Weights of a small transformer language model: LayerNorm before each block, rotary positions.
Each number is 128 + 32 x the weight over its row's rms, rounded and kept within 0 to 255. Layers, rows and columns count from 0. Numbers have three digits each. The size before them is the row's rms in percent of the matrix's.

# down: layer 5 MLP down (transposed), 320x128, rms 0.0975, rows 216-250, columns 0-127
# gate: layer 5 MLP gate, 320x128, rms 0.109, rows 217-251, columns 0-127
# up: layer 5 MLP up, 320x128, rms 0.0989, rows 217-251, columns 0-127
down216 099:168107125131097141085136103089175085181110085103128141138105208137176074102141153154160126150171142076118181057092163152104126069096097083139137124104121113114150098146147189143112143099112126171130154068135107165106163155159080149181143131110150156112086141141103166113142134156116125115108120132095132096121139147159181181119071190109057169126140139114102160103133102069053172168140
gate217 096:155160132166124086087139205173137125156075135078136078076083119114136081137126101143176126128114070103170060176159142132115165121114100090123165144090091094112127127076097105105064146099155143117158152170136109144097125146152079123110109120167113114175129147145157177159145099134132131101160070099151175190094153133160095175145121084067157154163153057142133083145096164084156093096135
up217 097:151112144099084069027116139119059097113082155132147119144164131117182167145095089159164151155116159146106119126146133099097062156107124102139124102101186208125088157095105155146106154120126110092154129095150146117074058185155132122157157127123130099163077131096079109125124139148135094059115099153161134133114160091072120040170131160165096126125167149145159162096134148141130123122183
down217 098:111092129154136120107117160106133093064106148117102186150135112108140110157099179122046113147059107156110047154101069165105089106128147177185102164060148084122156141179123158102088153132099115145149130131156202144143132133191169123176154149127099130167149160082093100131146134100120135112101139109148095179154121122114184074164075146118164157157117149095202161091100096139120117136125
gate218 104:133061145139133146158189114152061158143093142141141165165144106141142192156108119092072098154161082131089096113118199129155084167134159103153146112140108119126128137074135128080099139168095119076111190135078103088128086174131170087115091160165119161107121169107123115093138090139115102093162124132097119204098125081170153127142108181164119119110183120127140144122168121146170200050097
up218 107:127082114160110116135115078127141127071131143217135100077129134086164112086112104192112185139112143115137125180153111141066123160184166093160083154107143105097166103129130101121175171089135135135149104085102107204103106129164127101111103120100140148169172107095092142104125108094178206097157162134151088129067139234113117098112172185125148104108121146137169100133149093139114124119148
down218 102:153107113140183119138120099087168087068151105153126087142185149118182096167215109137170150125155110099148153130165069096119129182102158119061112173104133119151111154129119066155135114103125153164092163104114098184100146177139081182102118180132177141057099135116140146102106118079140179149165144175138083165114116106159082160098118105132178133164118134118076140132083151139080122086164
gate219 088:121197119127146108108147071108139052126133106114059128165125104155069150187141176058113098108134116122099141126080148111149067116150130079177098129133160122097171165128094110137184107148107159130164152070130118122071118148080117158114179165179153125159131110146119118072124109105157160058116107126155186155126133093138141142127106092132168120152131064118101082129179114170170145106205
up219 085:121121119180139132117111117160123178069131116152145128108171135149086176141063178044148098139131096134131113179160140113127198113135085068183126108150135102142189062140123158108120082112112147110125154112120119121135138177125139127111106180177123109095189061076127085133096203148175109060116122107151162128160127131176144127073080094122126178168111174111135101141098114103141148095167
down219 092:119141097124120164125157155152102149097081144093108153111161105086075131197084046103150130132124117176170155175140053202123166187150176088161163114176131152129150136145134169097102103142159130100101110138087107138151080201109143150121118115161118105107085092132127173100072137097059164095092162127156173093125186119157189133139118128128116084103096124121081141143167093099137135144165
gate220 109:133079115131099076092170144060107130152097083065127140096119139123067110152116120144171147133120124101109114112112124141143130113136108126143135133100156209118063096096109099134079104177191140109136146178093192124156096151088105138207116073134121115095094123175158121170139175161106159117124199139158148124109134123139061178137153166151170146150196111104106169123186159128132058148123
up220 113:106121119125120167063130138126078152127124167109111115149141149137151095112164067127137197139147091142163122136146089157171100104143158044142126113073153114173123084132108122100079111144113091102125123093094108148135121081106140082082083119178158119087152108169138185134194150145100101065109175136131158149142162227152139124100154042140145163090172153136123119078192157145102147113125
down220 111:163127154133134085159107095157146105156129157172121108124118255135118156000140151147165105176115110115203102128133182126145114154143104140134141150163131126134156134117142095134136107100112097082104137127106138134121107150117132128115170167105115125084139126169115130074178110111143112137145093104083097072107094134121136126140148137110140125098129113156138128173115097101025131140165
gate221 094:238147113090166107095076161129140120109133162165137118154147084153095154126130114085097103165165137086139136138104058134145163146098137150167095144106076077114166114098110107105121150109212145140097131116078112123083130152166132119113141165151158081133120197214076160129112114109189101103163108141135144158161124110091115138111150091172146066168133128068101135167146098116153180096108
up221 101:114080112094134199199165075112115162221124108120129122182121128146124183149105124057130108107166138101107155121150160135122179107147078141124158133180105107148118132134107124164116122101173110111069186154144184132149135133162164179125159113136101126105059097128126087128136090153155082134085120155081098138191143112143122103129113106132163125053101088127024163135118119179120113131125
down221 101:092097172143136147157071119125157156184155114107175182150152150116116106074118138115133158113091154102095143077124167143113103160132127107131127141167100121105156119108148048133146098121156089120169089000118114142186128101125113142155160086151146153166159130118154093173114114151195124122141122171111104144161117176145130070127088100121180139158134123152090102053077162121148048113134
gate222 105:080144160127116147114092190124132151144105123107080154121099103132143133124121065118149157164126130069182155121096144101200083081107157120172167147075169094127085167172109118082084164180107106083127086079097176137140140076091135137136119102153098104128159081118112080147072133118132137101180163159124151175126057084126122164126173140115172177123078095149148170166175151147146107075123
up222 103:103077183177188136141129084119104154136146116119173124128097149112140101127138085186156152083159120154122073216138133155125111092171097157140118137137144157153117109125108096098160137133133090090029146072132115129111078148072125124128161124153122161118091150147177195120122189111093180143136139123118048117112160151128129119143115114114122127191139159075076159168112153105119210141075
down222 102:157107165145050112115121099205096095162138105149097102157131150170142097129090136187145125136138106088118172172113128132087165087132101138147073155122092173115168166146104094116171145096194145141093091118126110100164133128072120165117123155141167098108110111122138121074160199114106170135172102116117155123137091095214132118159081160086119089092197096152099166158116145111120172080068
gate223 104:125113132153148143160213168159103096075100087068099163088165084136150140126156084174109112124155166076169092093143182106141137113169095087135153163100097147095156092147149087068112136177110103124129131116111145153120168114134200126104098097127070122132137172131145155103147146140173127092131144132154073192160060110065124137112092144114129142113096097110113181129188111165177117070164
up223 109:191087130126153152118095173175121122115109145077169061119157128108125134072125107148158118115166122075165108143153172147115158150196108103095047119180124108124109113082141059116140121186128124158122156107155155091124179159160141174122077149134091096140092110153157134149064098071135090183111170124190138114138088139112066139127122155184143083195178104108163142131153118140135139095141
down223 105:163179164133134111133088087158152109083099141137118134149055213139168136089138090124109074174124155120134123139105184186136130074098120106079114130109122108108144132134140138108228166162168160091191102153124136124111103123083104168139090164076134138101166147082136156144145090124131150171130162089141137119102057108116146150130129103176077142102160098051126075130101152119068157164134
gate224 104:144116105162122070130167104112113157166115205122112150163102132146178151148152171136131089180132125100112040145141123132147170207146139051167156154123162116138082177091165140158134103100133117082074158103103165114123129142094099153108133115204125133070160174130168120124175133104137141102116163107100112122164160107138109150195084059174178121164182115096094118129099098120134119110088
up224 101:163105185148117070144131120156132163108132186107133083173167158157153066138073127130146142133105165127114127151132131084145089111117132106166148082188089057115119077101113178125158116103158147071161143170113115144068190054180088189128115113106126190153089137118164147110105150102170059114098120133096115136150110174138142082146161148154120159100107121098186126087129132180119169160123
down224 101:150160035077086207109100110114084088160111084124159135141114073141119106060100121122163116104139092169077116193145164154148153109123115164107140092101110094114178087159118131056146160120138153177128184136175120115151146148155152121150180087134157103142098122146112126131118156123039116091134127126137072161146134138088087154126158167111160142151166083099102142168147092126098197101125
gate225 103:163084164140123124073104123088132107126129106119135076114160109148169126163155142113029151136129128139121085110129140167130190149122061081111168111122108153138090172110170112111091147104123065049124109047121124136140116093170136132103098205141149114087137142167114109161176178083186161133161119147092133149178165159146149094150138134122182074109174113112078164096150104113132132071121
up225 111:119096164196093163105129206098117115142094176162117122155107125144203145147148050142117111130138198147150108133161109125106138149076150110084166105081150134153119157160201100140119126120138094087085107162158106181116099120121105080087113152113165182091170172162160172142127079073102094183104142150150102104089134128087132092120102115102157143124093150167136101146089200080132147095114
down225 111:113105137120116115119150166143107126139094132187128107108112015158160189126137128155152107144154138120115194205129054182114087123100159190105188137084196107128120125141124083163072143115122095100097159121148148156114123132069113119124132074116103144167094135105173126102116112108115150123110087094103137124078100114037133151140137169171099174157128129119133128180148145083196111139115
gate226 101:113197128093116118166192108102151149161126111130128138125094092071111164133142123117102126109087135142165093092129152162139121106210096123137140110137125090081150124175110152116131170149053176164176132108107148106085118149102188086134160126126084143103146138140183127132165158175077178130186111112167052133116120114098118102210040152100121156154158107089152102114092126097157128067137
up226 102:140161144180111113168149121156098115138163067135077147140158072110168144191133150105122113155116069131137131060093166095147126113127151188105122124109166128124130164174165132130072075083108166101109162188181102107122059110076175118111115120172102112076120180084085143121163110079127121143092132092123133146099100097116096117122106188165052111082143109136122125157187136174181126126111
down226 104:109147153032143120128160095146131150107121147141136102167139025100095135080118177076147158126097130101144112149154142176145150088112142111094139158145158162114075145152126104103142161121117153119141121234106091130163169193110079089096155174140108117100096175120185151183120147110106140102099097128161104185177137091094101105095143137118144128151083146090103144173124172101188094120108
gate227 110:127107087132094122078105154113176174136131141119165138148140097085143114132244102103120211109104160121138082093177094136135154114097120107184168154095103143133132091154167099096182146168114102105112124098122104139085078158124152113143135128133132133093115109126128136187138151057122108060131146083164076184128133156132082096135183134089132172109088158118179118130149116075160141131212
up227 102:164138184142152111135209193096094136110183132170119164137130138150155132124123161173128106114131127159133116162125125173115104132108104161137080122152146153125077168095113142117059110140112110085093106136163131098077110198150184116011087085098132166146086091157093115098097171156103123228159104096164125103133133151161137160120099134110166080097136127144077127175133098108108143125117
down227 106:153137192152151124152118083150133134166132135093137113185093000164104135058152092097117104121107128116214084101185158082103077108124122105159158162155103131126110102156132097124157141127101176158133121099092158170102124130176115075108116123151110137121106149105111119136090123139143088099118158138148099120097062139153149143154134078108187111134158131106198164133179122113209110101161
gate228 092:131173156180064115124165123182167089155126116111128121125120118121163091156139107129117133126146121060160076176157122137113188170114153118142172111117096144089140099192195086147124181140117109040169129109088105118125171144117128086123085157093148129132103173151134177105101167141098111108214146152111105160035104152115172107104115166122150090083175096123091151078114158111130094116144
up228 096:120177123116112064145149108085146097135157007109119141108132155138068086154111163069123115200119146081119090155134127122118189189181155105173119153128155101102135121138135185115150087119140101140143118114168133099127090169168148072153135113131208124181141104077114141135093142114109134032157101105084196128105160093140122124168147121147151138122144118147093089107117102134118149097110
down228 098:103114159123099146072132128138117109172163143131131165127133169137065119102109132125057145072125152096201179134088136123183040161154121116161143146183125109141073128115081122141174127079162127122149186080114108152159141155126123093110158109137128122087112165121121128097114184176184163086105070128119147064115120174153080122086100155148147152149133124091073147127060168106071117119169
gate229 117:107153143172118100136165150104153098153086125133143115139107106103095102174161138167044140166113136068145079137088162155127109146123160058167111122135137107121092161131078094021125134113151104101113136128086211109093115164116142118147137133134128101135125115148065140140146174081140131102151104129136122255079092112168127129110146117147148122101164094133107115178168113122188177143161
up229 095:060183183191102163142144126074151127056084135119153086116126137074093136159133109151120161137088091073100106185073175144139116119151131035103125121113120123195117169140124085096093140163154117113116154125112174077082174159139112123147114154112131164170130074126081102123136143094136157100082129160148149163094080133145125140074186111192120095123095118167118138173142110128147171120113
down229 099:175140148159152130113088127161131123104155104147224115087120121073132173030181102147077094116083121111158072113129084156092123134189074130095118180066116188118135132125123102149146151143118129190151160139110142183106189059131081132101133141111136141148099129110134094155086136135162093104124086139114168151183127082112114187097144128121122114109128105139120165120098180182088104155124
gate230 110:130168180087090134092136006082185125145110125145122102140128080120079164155144126144125119127083094130136115126116122112180135134076119113157127111153085189156135125114121108124138129126097157096116070110104177115124142099119164100086138186120124141073111123100118166123164160106095171129159157083071120165156112092138160140127183123128103062140198180105146182086082184146165065128144
up230 102:073106119162069138128148106098196170117100088118118111190059127130124161125159099152144100141113202138119085121161127117115172164092099095130163146158133161122122095158081160124133120124105079116153090160079199183106085117144152094117143107202124229128132128066105088132147119124062152178086131076164125132123143149120110133115117175140110173120128122134158110127109173129136131154052
down230 100:151128063149134129158132164117086141102096137119105066159145157118119149105135080080082096162098144161096136135154154192135201190113090151158173130167161148066113106160094139122126193138117134113152099195096146080161086157127155126194167135160105191110129107070092143104146094114077144090145139128112157181171099070131155141134098111170134091160126132054122116102113141090134157109089
gate231 102:122110082128114158160136126114094118154105146101154125099087103122137138162165109136138145145081132085112094140178077128144129124116081117153133132120106125127163120118105079142133158134086117077084134115090077160089123172147151068099154198170191154111177105179181108082126200149112122087182089120157137170154174132159124149117124187115180130057129110048134061120123123057165127114180
up231 099:043097134143084089151149196161160149136032068115153186101147139137116114114195110077126135139141121124124133144212108070170116147140159088190106087114151173154103102125140110124053083123076136135139130114155140095134186084116105127140078082141106146110127155141181141108157153130140110120146111145176170123081145179136107154076151156131141142143150082105109136063126150136120108129158
down231 103:153156086134108087128144112063175195136177173103175150077141208092114131061146154082166127160097085108106135130150148111119147206100149147123079140141141093159141151108155158095108110117126094200108192103138077132132121130158155129161154104083080146159139116118117128107129161162133087125133165090127097091119099158149109130156130130097095070168107146099236140089119110168092149118114
gate232 097:112105119116142150125138149149177109128145115160138166141135084115165195162107092115133221153073159130112135131116150098148132178139118127183147094051154119024144102131111140123157159054137091098152153150136169113096149112144099147137086159124093093126111087196164136131163153075173071088098163130086135121114117093139118146080112140148150098116127066089099200149140143076155158163116
up232 102:109117112104129106114119122172125136170095079059116103134123124078119149117105159153127127149103121164122106097083135183115138093124173178122178116085155152147057220156151115134161146154167135161121092136111113113167152124091132128117139104084115095113094157135106153185168160117073118153115160199174181088075192113171119105134067117115176169091130106061104102151158127122117050158148
down232 105:151130125185119115110079077109132116169135139063133102068125247146066140161113145159113135130142172123076196064161102143061120114105101113095114128152119156168126141108125129100137126075126137136127128109130113159101115137150087113121143142113135179175070083096158135132081088157140092188109167125120126143126142178163173172228152127152125110161108127118106110128137176181097125147104
gate233 101:124114140169126148089169140244129143187088129127137134133131095059114122130128124129057138114084114126135122157172132141125075138105153088127124156100109128075147110107175142135110126163054138116186120135084105185190182094156100137121102155151116160115127095133144165156134190098101101085124104128115130162151114110122127120063157140118114067098115081070156121098124188094186112164197
up233 105:164123098101160155169153131140156137148090119114112174139084113204095170123081137097101118115093095175168106176129122086170204151121122088119130102082147117144125166100053145138115152126143150148097092150129118128143084125142199121105093179125138087118146138139128152121122153166125077066151206072064062137076078152154129120120122183179155177103097116120128093147162084140112094115090
down233 103:163155088142130116146188115146163141115145073092149164184153121109118188083115142108063082168123098156139134161119137140169140211095123128117096192082082084071157086094155178128114087129122086148125178166104141094177156051133110122144137120081106128104155153101118131096120113121078096092090129120115134173111162144146156178144123191105129167150142170051166139111119099127173144096145
gate234 106:152102159121128149110119111150123087165098129136153118143118096099158132189156079104149181051154136135145123148093124168209147113094163131107136112096056105115151138137091113077150155097095146063112114127120152110128115144187071148088160118171090108134057137154120127101169146089132167160093068089131119171137106194167089160155125106137209196117102107095103189172109144141157128153126
up234 105:184211063148107125113127153138099121136096103120145153114217149170078130132084078062123149102083126079137117103148160132128108129126112121082139135144155132100127126099153159098147163131140126153129184139111142128123145089146101090131127172090081127084170157179149172150204069155111102079124124055185155126165169118169161135118087118092056166168127117176085093140100141107109122126126
down234 101:173093073145125108153114118177099141175118160099156182136135123177125107124118123149160109146102098178132131117123137026123142069076064133131124128051183077183062139155102104142141132170234141093105144140112124139078101117147127083107127141148179173105144138117117116118145108129110156058185134104113119125135133131122165148080113081135122131144152143110150163131151045170136150156123
gate235 097:155193137164171047138100079129137122176111107159132194110155113123168157163125132099088180154142119129127137179159098081154125165130158126145165107121077131102150123085079091128118123136095115087139126132141181115138144052155122177104101102124090099061107138114078156163132149079149191146077083145055102151123128139117135205159087140079130127178191142119095158096136115157147160111119
up235 094:094111120192148113132165074203103134130167135134154117128177150102123128146139108122101137118090141093110083160140124070152173160164125200126203129103086150131138093192171095103074099081109138116145083176128126153166090101086079104097124180135141123099157126134118200164107121127090110163146108138052153159170139123105114148135069137092138132111089115166143122077156153131139064055123
down235 094:100167110098134071134068169115149193117169120095136159112067171099169099169136101175160199139112086124110114153147053113145128105072215160113119177076136156120102111126097177143128127118121086121146144161207152176096125153142123130095166141152103145113150172113145089107055121125128154079150092146152141165145153135112173119120107123143094103080123126151098184097174133123105109065139
gate236 115:087104122128135102103184104109151167095117120100128156132105103149104100142193089128098144114115102120122079148155140095161124141162138062153127118086124184113098157172057129061105108147103171081120107131106144085087135151183142140123137173135153099143180150126152208165122140129122155075119130071199099191160092120096117149153169113119111121071146118118122176135138100175169093042184
up236 109:098114107134088147159088093144096157126132091111119169155092126094203152098131101235145208126098139111159132164084142171118146104103096039115166141165109160133118138121177121176170132100141124129173100129135170138104149067140135147136095174114079114148117106081174110140199113139127122111107098087171142087157177093172133054123102098162093116111157098118119128173156159134113114093113
down236 109:165084112142156165172202175143088161125124104109163148172198093137111146177153153070089105117125101147098141135092152156152107090102111097122119112040168069108172138188162194134152136121125092143148116119093118110101136131069129129099133175117157130134120133193165194075134036169083109091069143107122124150104134131142137151146078141134126108104111154094107130134108126127193130137099
gate237 113:133143127091148100111157113092163119172144093104092162178162103149133103127166082079105124102121110086139085055145119164110109122146075120120126143118127130013143074130134140125137148193135113124135112117139132126186131128170142179171080127084119176099131151177143151188164108073128157084121101094131080148125138122087126105084114138131222085171122107158155188106192155163141168126127
up237 110:193101180178169140140104121173077117113127157141057170133114127131082061101124101179146131179152178135133165129130166146115127161153102119170140183085131125127137151163141140142111148123071104136067171115121130127126107170112141062095097140135153098141133137096108120164137056204103132093117163190123052106164088152131132132183167100119124109143125175141070117143085120134090052110135
down237 104:119119145173138136127074133079113112172141120119144092144121113099122164031139130143154111088168120096184094145136139113136135103093161150083115147103126157096148167121115108113164139180166166213147161148129101133143166107175104114142173143116111152143107173080113127134158160135168073075098067135143105133158105105095057129147156136097141091194156039082139094052134138175095118142168
gate238 079:126069161137134084158120155141133127087114121146096051126123146120088178118123152133065061155103151142159131156131121118147154086108093127109159131141115130147134129104136098119077124068145122102197145158126168187145089048196139118062107116138144063145196132117158180109085143107169133131143167155129082134181156079070126210124119161122156073165138153163108126144148158143110109147157
up238 089:162128123159118053165143138118147140131130164139074177182137097179098123166151115119115123154152105103146092135154170142119103133152149067112177162059118048185125075154045120161102135093118111101073118088114141140097087147152146082125139129106112170115081091145154110172126222117080137112163153091082120102072127201129167084143129147148134141084134141143114148105115168118130155156150
down238 086:173130167115137176110100137125119095166148070166119101117156060179143179108155173141075135149095133154112133103090085134121138118121128175097120116107165119134177125098199127140096070146121089126136153102121117138160152144130083199131162193146137138148151128141087118113141067140147142133119089104158090051142076102091143143134131185046075132220126162137135116092124093149160089156084
gate239 089:121167102092107086181162100098136115132054181114120099101181099070194155151140094092146188158129191104139134130114162090148128127179063092135098063148196119125092109104131120105121171137156139104127097132089073165141146085153082113113162128154070171109157150151105109132133170106180115079133128148084134159096072086064113099087152141111108153122165136152151138133174109132140149099168
up239 093:081123205109140089106164076141133148165194064132159165167067149176106109135155200134148147134086139203091138118061133145104120140109194136184155128179080141132078168073145171116182078153108107106138100083120134116129102123130119103147086163126112128157117129143154038128123128114122094116145177121090171117175164101131129153138096158140141097137122108096108098181133133143105123154087
down239 093:138174147126137080148126158185136119180123091190140108174095147106120197156132161119098146101096185179107108105152143141120047143120159178084115096163201108149196079112155114115165101090131133081137138103065185097113129127134119094120151174124090194100071086109114135168171143145109113080128099084150076133119120118138126095134132152169050140110157101128121108138124145116097158078124
gate240 105:113086137114093117129107067102210095118088099134142113140121103041097107158128136129162157120148110101132160095130132119114116134149088129134119203134130154119125149128067085089129167114102106114158061146105150160136140098149099141121109063149077156085148146165188103113138163099097139110147162142086135182120075132120116175123091175061149178154132116141135153117141238136168147175192
up240 100:131108139126107142134134181158200162105159138080117123123126117133109135146123109123091144103114110113098139061146080125182116166135141124188131145136139119131099155161086127104193161149047087142185038149146157189142120089145155154114179111063184105136158082126165104126095128162073104143179153123142136164100123142165157109073085118130139155067051119151074078089128137095121145114141
down240 099:143149170125148133129162186171094133127134123141136127068115190143126152104089179068090104128111128101137088087185113136075107148154152133131138153096090101144127150198096169106081142104098122174205141184078162174116103134088114106094120106148135135131188102186180105146135116147126114140127086108130178120112053130183131130100120128113115065145111107139180124088090090075156105142207
gate241 095:137106108175067107147177146171157087091063132184125150165110136096166167170198068150107168115167155109116165156090192152114077146181092115141188099135064109174133115107098178092073094122091068122118129069162158114150127085154124137099121126156088116083103172130117120087128128118113131162105160135150137141123100137096138136129148139109084093073113131107147133118155179155136210110124
up241 096:088104169163140102124147082079149113172120104114128066076087111077148160095095101153184168177129094134127143121120151114136163153151115112092133180066206091112160187179144076132186139129090139142128155150093076137130082121143129109156142127077106148168138108097113098097138143152073176153108086153100118120122108151165119157093140122088165218068108131175123174107091147158088131106121
down241 096:155125116178091124118095186223121136085154090141156125109138060143131127183111146132049074133157123185057106155115105193090157151160144150110098131141102131166171091076100185140109120128095127108071097155132144113120178091145160157084124149068135121097116142111094181106151074121093127175120125159146175169160152117067130115113149121147145129121144174164100074094122132146168137130104
gate242 110:151135166119165134051103171123173108121113146059100088145128086092148148153168070154095150136134083085138166141081148113181077088159098053151126091093059108146091071143147089105153152159157118121107076118161120168122095120124154134097134140176137148119141139132164166079171164111172109190099150146174091169146077065159104144145088139096107095135165139097102117141118140136159183106134
up242 104:112105114132107170121115112149155138085183094137142124142126074100142108136119156040168199149147112154144175082117120123100116092141166128145156179213094028132148144158146115112083151112116092160171134128147111091108107144084094077096093159099128110153089154173168111100105152131156084165119079192147133152103047108153129180140132085130135149107138113163102122120111099189138164148083
down242 104:154154086162147152177108130144062117131150098135100091097145119147092041054110125083085151106117121151241113138141114105146122109153108100141170094178165151161127141091097079110121141213178078146117119120144144133162131100167107129099147130145135111173110147093088168144086104142098061102098146150118171169174067097119122154156179113147152077136173113145130157138145105157169134146141
gate243 099:157146155077098128093108091089213131131090105110156156136104082094153172182134162130148102166118137125150123104137198083086088158145034154167101142179166109111162145192093138128167114121096114067126090126135145139124090132125109178144168140081142172107148146112101131116182078149080077058134108113099141161148118089121096096176129115106138154160145087143100161145125163091156096114180
up243 104:119116109157176122086134132130075085153134155182084059120173133150137161108080113099105117062136139143121142123153129110203131095145142171115148130145076188162159078069103090110128112142175137146152096099105126105137170044128133131162131153103140116107127170143111200121090155116163173124104125142123171116136094109090142173159103146114099110176148184102206139134136170213131108095075
down243 097:133128142093133172146157112165172112138117116102071076107127121166110112128141074155134118171096137140169145108113131054100133139168103082162122171129130103140114105197093123142118054137184121143095138071134152170088147151189156126195096092127136107124196108086132104093122155190160173110065085082121169116086109100073124162164164132120169134189116179128119165153101107175134136089146
gate244 098:104115143065187155126140094101185109088117147058107076137119124126117062107090114125124105160141086080130157161137168169118101123098089143134109110128127148146168186177166099090109115159101142133157147134080154123145157124164148186097162191136137111165160211102096169141102113175150139116151109125127099158175167110166119131065116098086151078092160090063185178114110153117127084102103
up244 107:154169085140149136116147137147106108129176089175108112212193139202109166128116137133095060125184132094115163171138130145088133149141130132138155054162120129156200109120165086115098115131177135102116204112137088109172135084120132162134112123165173084081187106104109141148114101100172094121167106128129123119147164090085143143085123053153123093162105145091156190153120183125131142109108
down244 103:121120099111125131134089110058165135093154122113097106092139147161079168075073158099130131092142177130118134132144066200122129158123179166200107123125102107153177176144125120150162116110141155195134109174125086145077116082131107081082136059099110142111078117167174167099099108130171127153097215155169102143129135157128148170112107148116141145163081127113121104153122105161057095072130
gate245 102:159167127119108110129120101121128087112049093144128166177106078121096175151136145122107122145170137149161133133127127120173129098115177134154131180143087120093161109090112085137089190104170110106182100140085145117109097046127147131146130084198062108105115156172142136095134142103156126098108110136157090151118107157097142098179105219110119113103073124156030121094088156180183137141133
up245 099:110179174118119086198088155122123104150088114093077149118189132097081128132146133102123103164154085124136162078157144118092096119123122110093095150167122112127147040214100118078100131044150098107101148124113142108129071084152099113195138168110171079175132205102176137173154173117120108123138191130149078128131144111064141170123138171127100124158122096138112139140126141148127116129148
down245 099:109121119122114140098116140086171157141120084069108126146171148109097182053087137131100150141107184105145114089138172144068106190109063149132106150090109144103111083137092103109144128157166141198179135101072123189142136072132124154171176105137113117188091155140097145182138159123153076089121195150122078171142133147129105103164074172115107142093119144108195141174086127115096109120118
gate246 099:137077166105115129124134078099154160113156084099149135140125126075126158124136117095119191166095097075107130127149133148171108131156036080107130157122117113128147081171117126127166105231105157098075132104147175133117156136150165130090106197146103168096120109200105106121117144122120106100144125113129154171223101150122092125078132143147094102111118127128063200102107154155162183093142
up246 099:081105121100140129140142105151154088124123183166141107093163130104082084152106111202116128147172118152116073058129127121138229142113166132130116093092121159130092168104129134135109137135150084125138115124138158087177125161118179071168178127166189156149169123122176159062142061110088180145123074111115135091109103172150113176110067109148158094108112180143148123120176115183108161108133
down246 101:115112155116139136090198161071124160140113088145067125197082099137095137194120129123159195109208112139166165175130111086130098079173161172158134154120096145139087108157063161093080099099105166126136151126139112123137055170114114180071123132108129116141147127127132156126102123104129182111115122147100144109072106134158159117120079109137125099117180088142183163085198178105112149114125
gate247 106:125122128111129096100106084142135134175117095130091077161097123106156099139157089149155222181134133116185094094120183194113145107102128085119189095116108121105118111122132105151132122087132109100127109096106153107122116146153165150152156140109139148112159072159090129113177128069108100092175183085163085136173146117170012146193175124102139096073143132087111116179161138096151160128102
up247 108:089160132107144128058125150132110147087136169144131120125109149149141124138132056153125176150101092096078185141167150111070077150200111029129203137083115104091173166112133149133111148128085090128141135150146124139111112145166138173115089120133143184103140140111119112169083164135094150123131105140128169158131162122107113160065157105151088040108157116150097078138137139067128201121167
down247 105:149091148115145098148140179197061151090090112166101165113152128173149085115130068117152122112130120122146101160081069144175135122148134109115195141116188113093167103094096052108073126090117117103125127139145159132132161153089124088085136118072070151152126085067138170103146119136186149124083148125104145152124110165141077152145123118145164141108136196173081105188154171181091109135161
gate248 090:183162130140093096078126106150111123096136154099119104145221106147115133125104086111153114147116123107145100101177170142084128056163099159108111168157119091104154090110129138154120040113131103100135166100080122100167131172207132144096141119188141101151106239116083112097171133144162146106098093105168131157169120179075135135168153143126122115178177143110151121123141127172162129083109
up248 090:136085151131057070117105167119135121129141125105136137056123174127128087110089125141095131129145124112153131153132117129130092100098126097111160127095109123181123092150146161143133164071150097183189074107193128147128105085093161169057159120107136045137185081124127115102102162121113110126113132193118140127132132156135163154125184053106142090139117186201082148099203144146105170105160
down248 090:148138185139147122115119107127196172152146050133178122124128052095183102058100147128172064106080113144091110141125158119138142118090169134114091102115135104173147125132143114090156191125114128136144170138092121169105113097085178095140121152118117096196126084124119088173125109150082143119136114160092189102068086090178053123175105122128157167091148118116179115108154136165131156105168
gate249 090:114137159094102085138140147131167182075086128139107097087102126151100153162092134122098135141159108077123098111121167107143136163155081131189121106193138177068081113079083120132118071085213113034165179071097155079099177105133116123131117138167129124137122171121147109077127143122123168103143078157140119147166120155145144158120107147126161090165135108126136158149163159146137206062130
up249 096:088141124104105141115140193134151143108105132145079175123128149176144117172099129127110157146103132156078155148076122113108107126116092170165128052152185163131112148143104176099167112071153115113151176189080067131135121108074136129074172117186065157146142054135056144166123110125099161092120040109118141134148158106190184144116118115171139098129096158098110128151107107119135176092128
down249 095:104155089151155142164149113160159080080115121132098166148155170146154109082087152153141096150069127181055097109123117071103078190045136119092121170081132110189155131109108181175192135160155134119072151103136133166162176130187136136155125117085116141101167090156113086105108106124130130093087154166135137129135141126159117127133151134100122128117081172183184103161086081161101128076124
gate250 101:101116132216112095135119148182137089117131134155072092105090091112134113162179110153144159152153108116112090154125104133124152163159129191141114107084171152128110071111131141117100147134107111134067125182116127115203090041113088160174160125154087151070101155176122108176124147095145095129180090235109115129132160183120116152111088113167127136113111099108116167099168117136140190123119
up250 100:118092081109117074125094168156175133157129128108123111166068131134220154118107137175117142118152171136127165144113087092151101093104134139188053103069123129135168120104129151123149102136132112144151163055079120129181151145062103122180087087090136139108154204151152161141140146153167180070134095109170138129041105142107141117145127128158136102083160120080117149135166118095131091167100
down250 096:116103125155139157160089088154091153115127100128191166103195131108105128144117153109047103131151116123092128147106130133115105106117182151134135117187109104150185069181143207162133176121113115086116109072102149118110170132130114095116053054114123121167117116109097129159162102123140156140058188184147129125130120156127150114111085108135171165175105146165160156092030101103160113118152
gate251 102:129118157116122182046126140125135097139124134108093088131131086143111098167178130105146137126146079123108114062174162128131164145117092080121124114159118078136077122091124160154146086112180101087188078109102123079157175127114112077148065182176191177111159143158166129139151166102154139143102136083177127130163131110180062169137131131092147108167166134111068072140099100142173166111168
up251 107:060113114146106100156121178063081151111055114108109158143123115129167071157112109168106145109111118131115110128130127152148144142197091075140118131170145196141076187173162102183159134144067145079139197138155147119113139103081106135117169135103112133101091123141110134149112153117057163127103129119139099113108111112142174186181154161167102161122240126113120110147137119067126126115157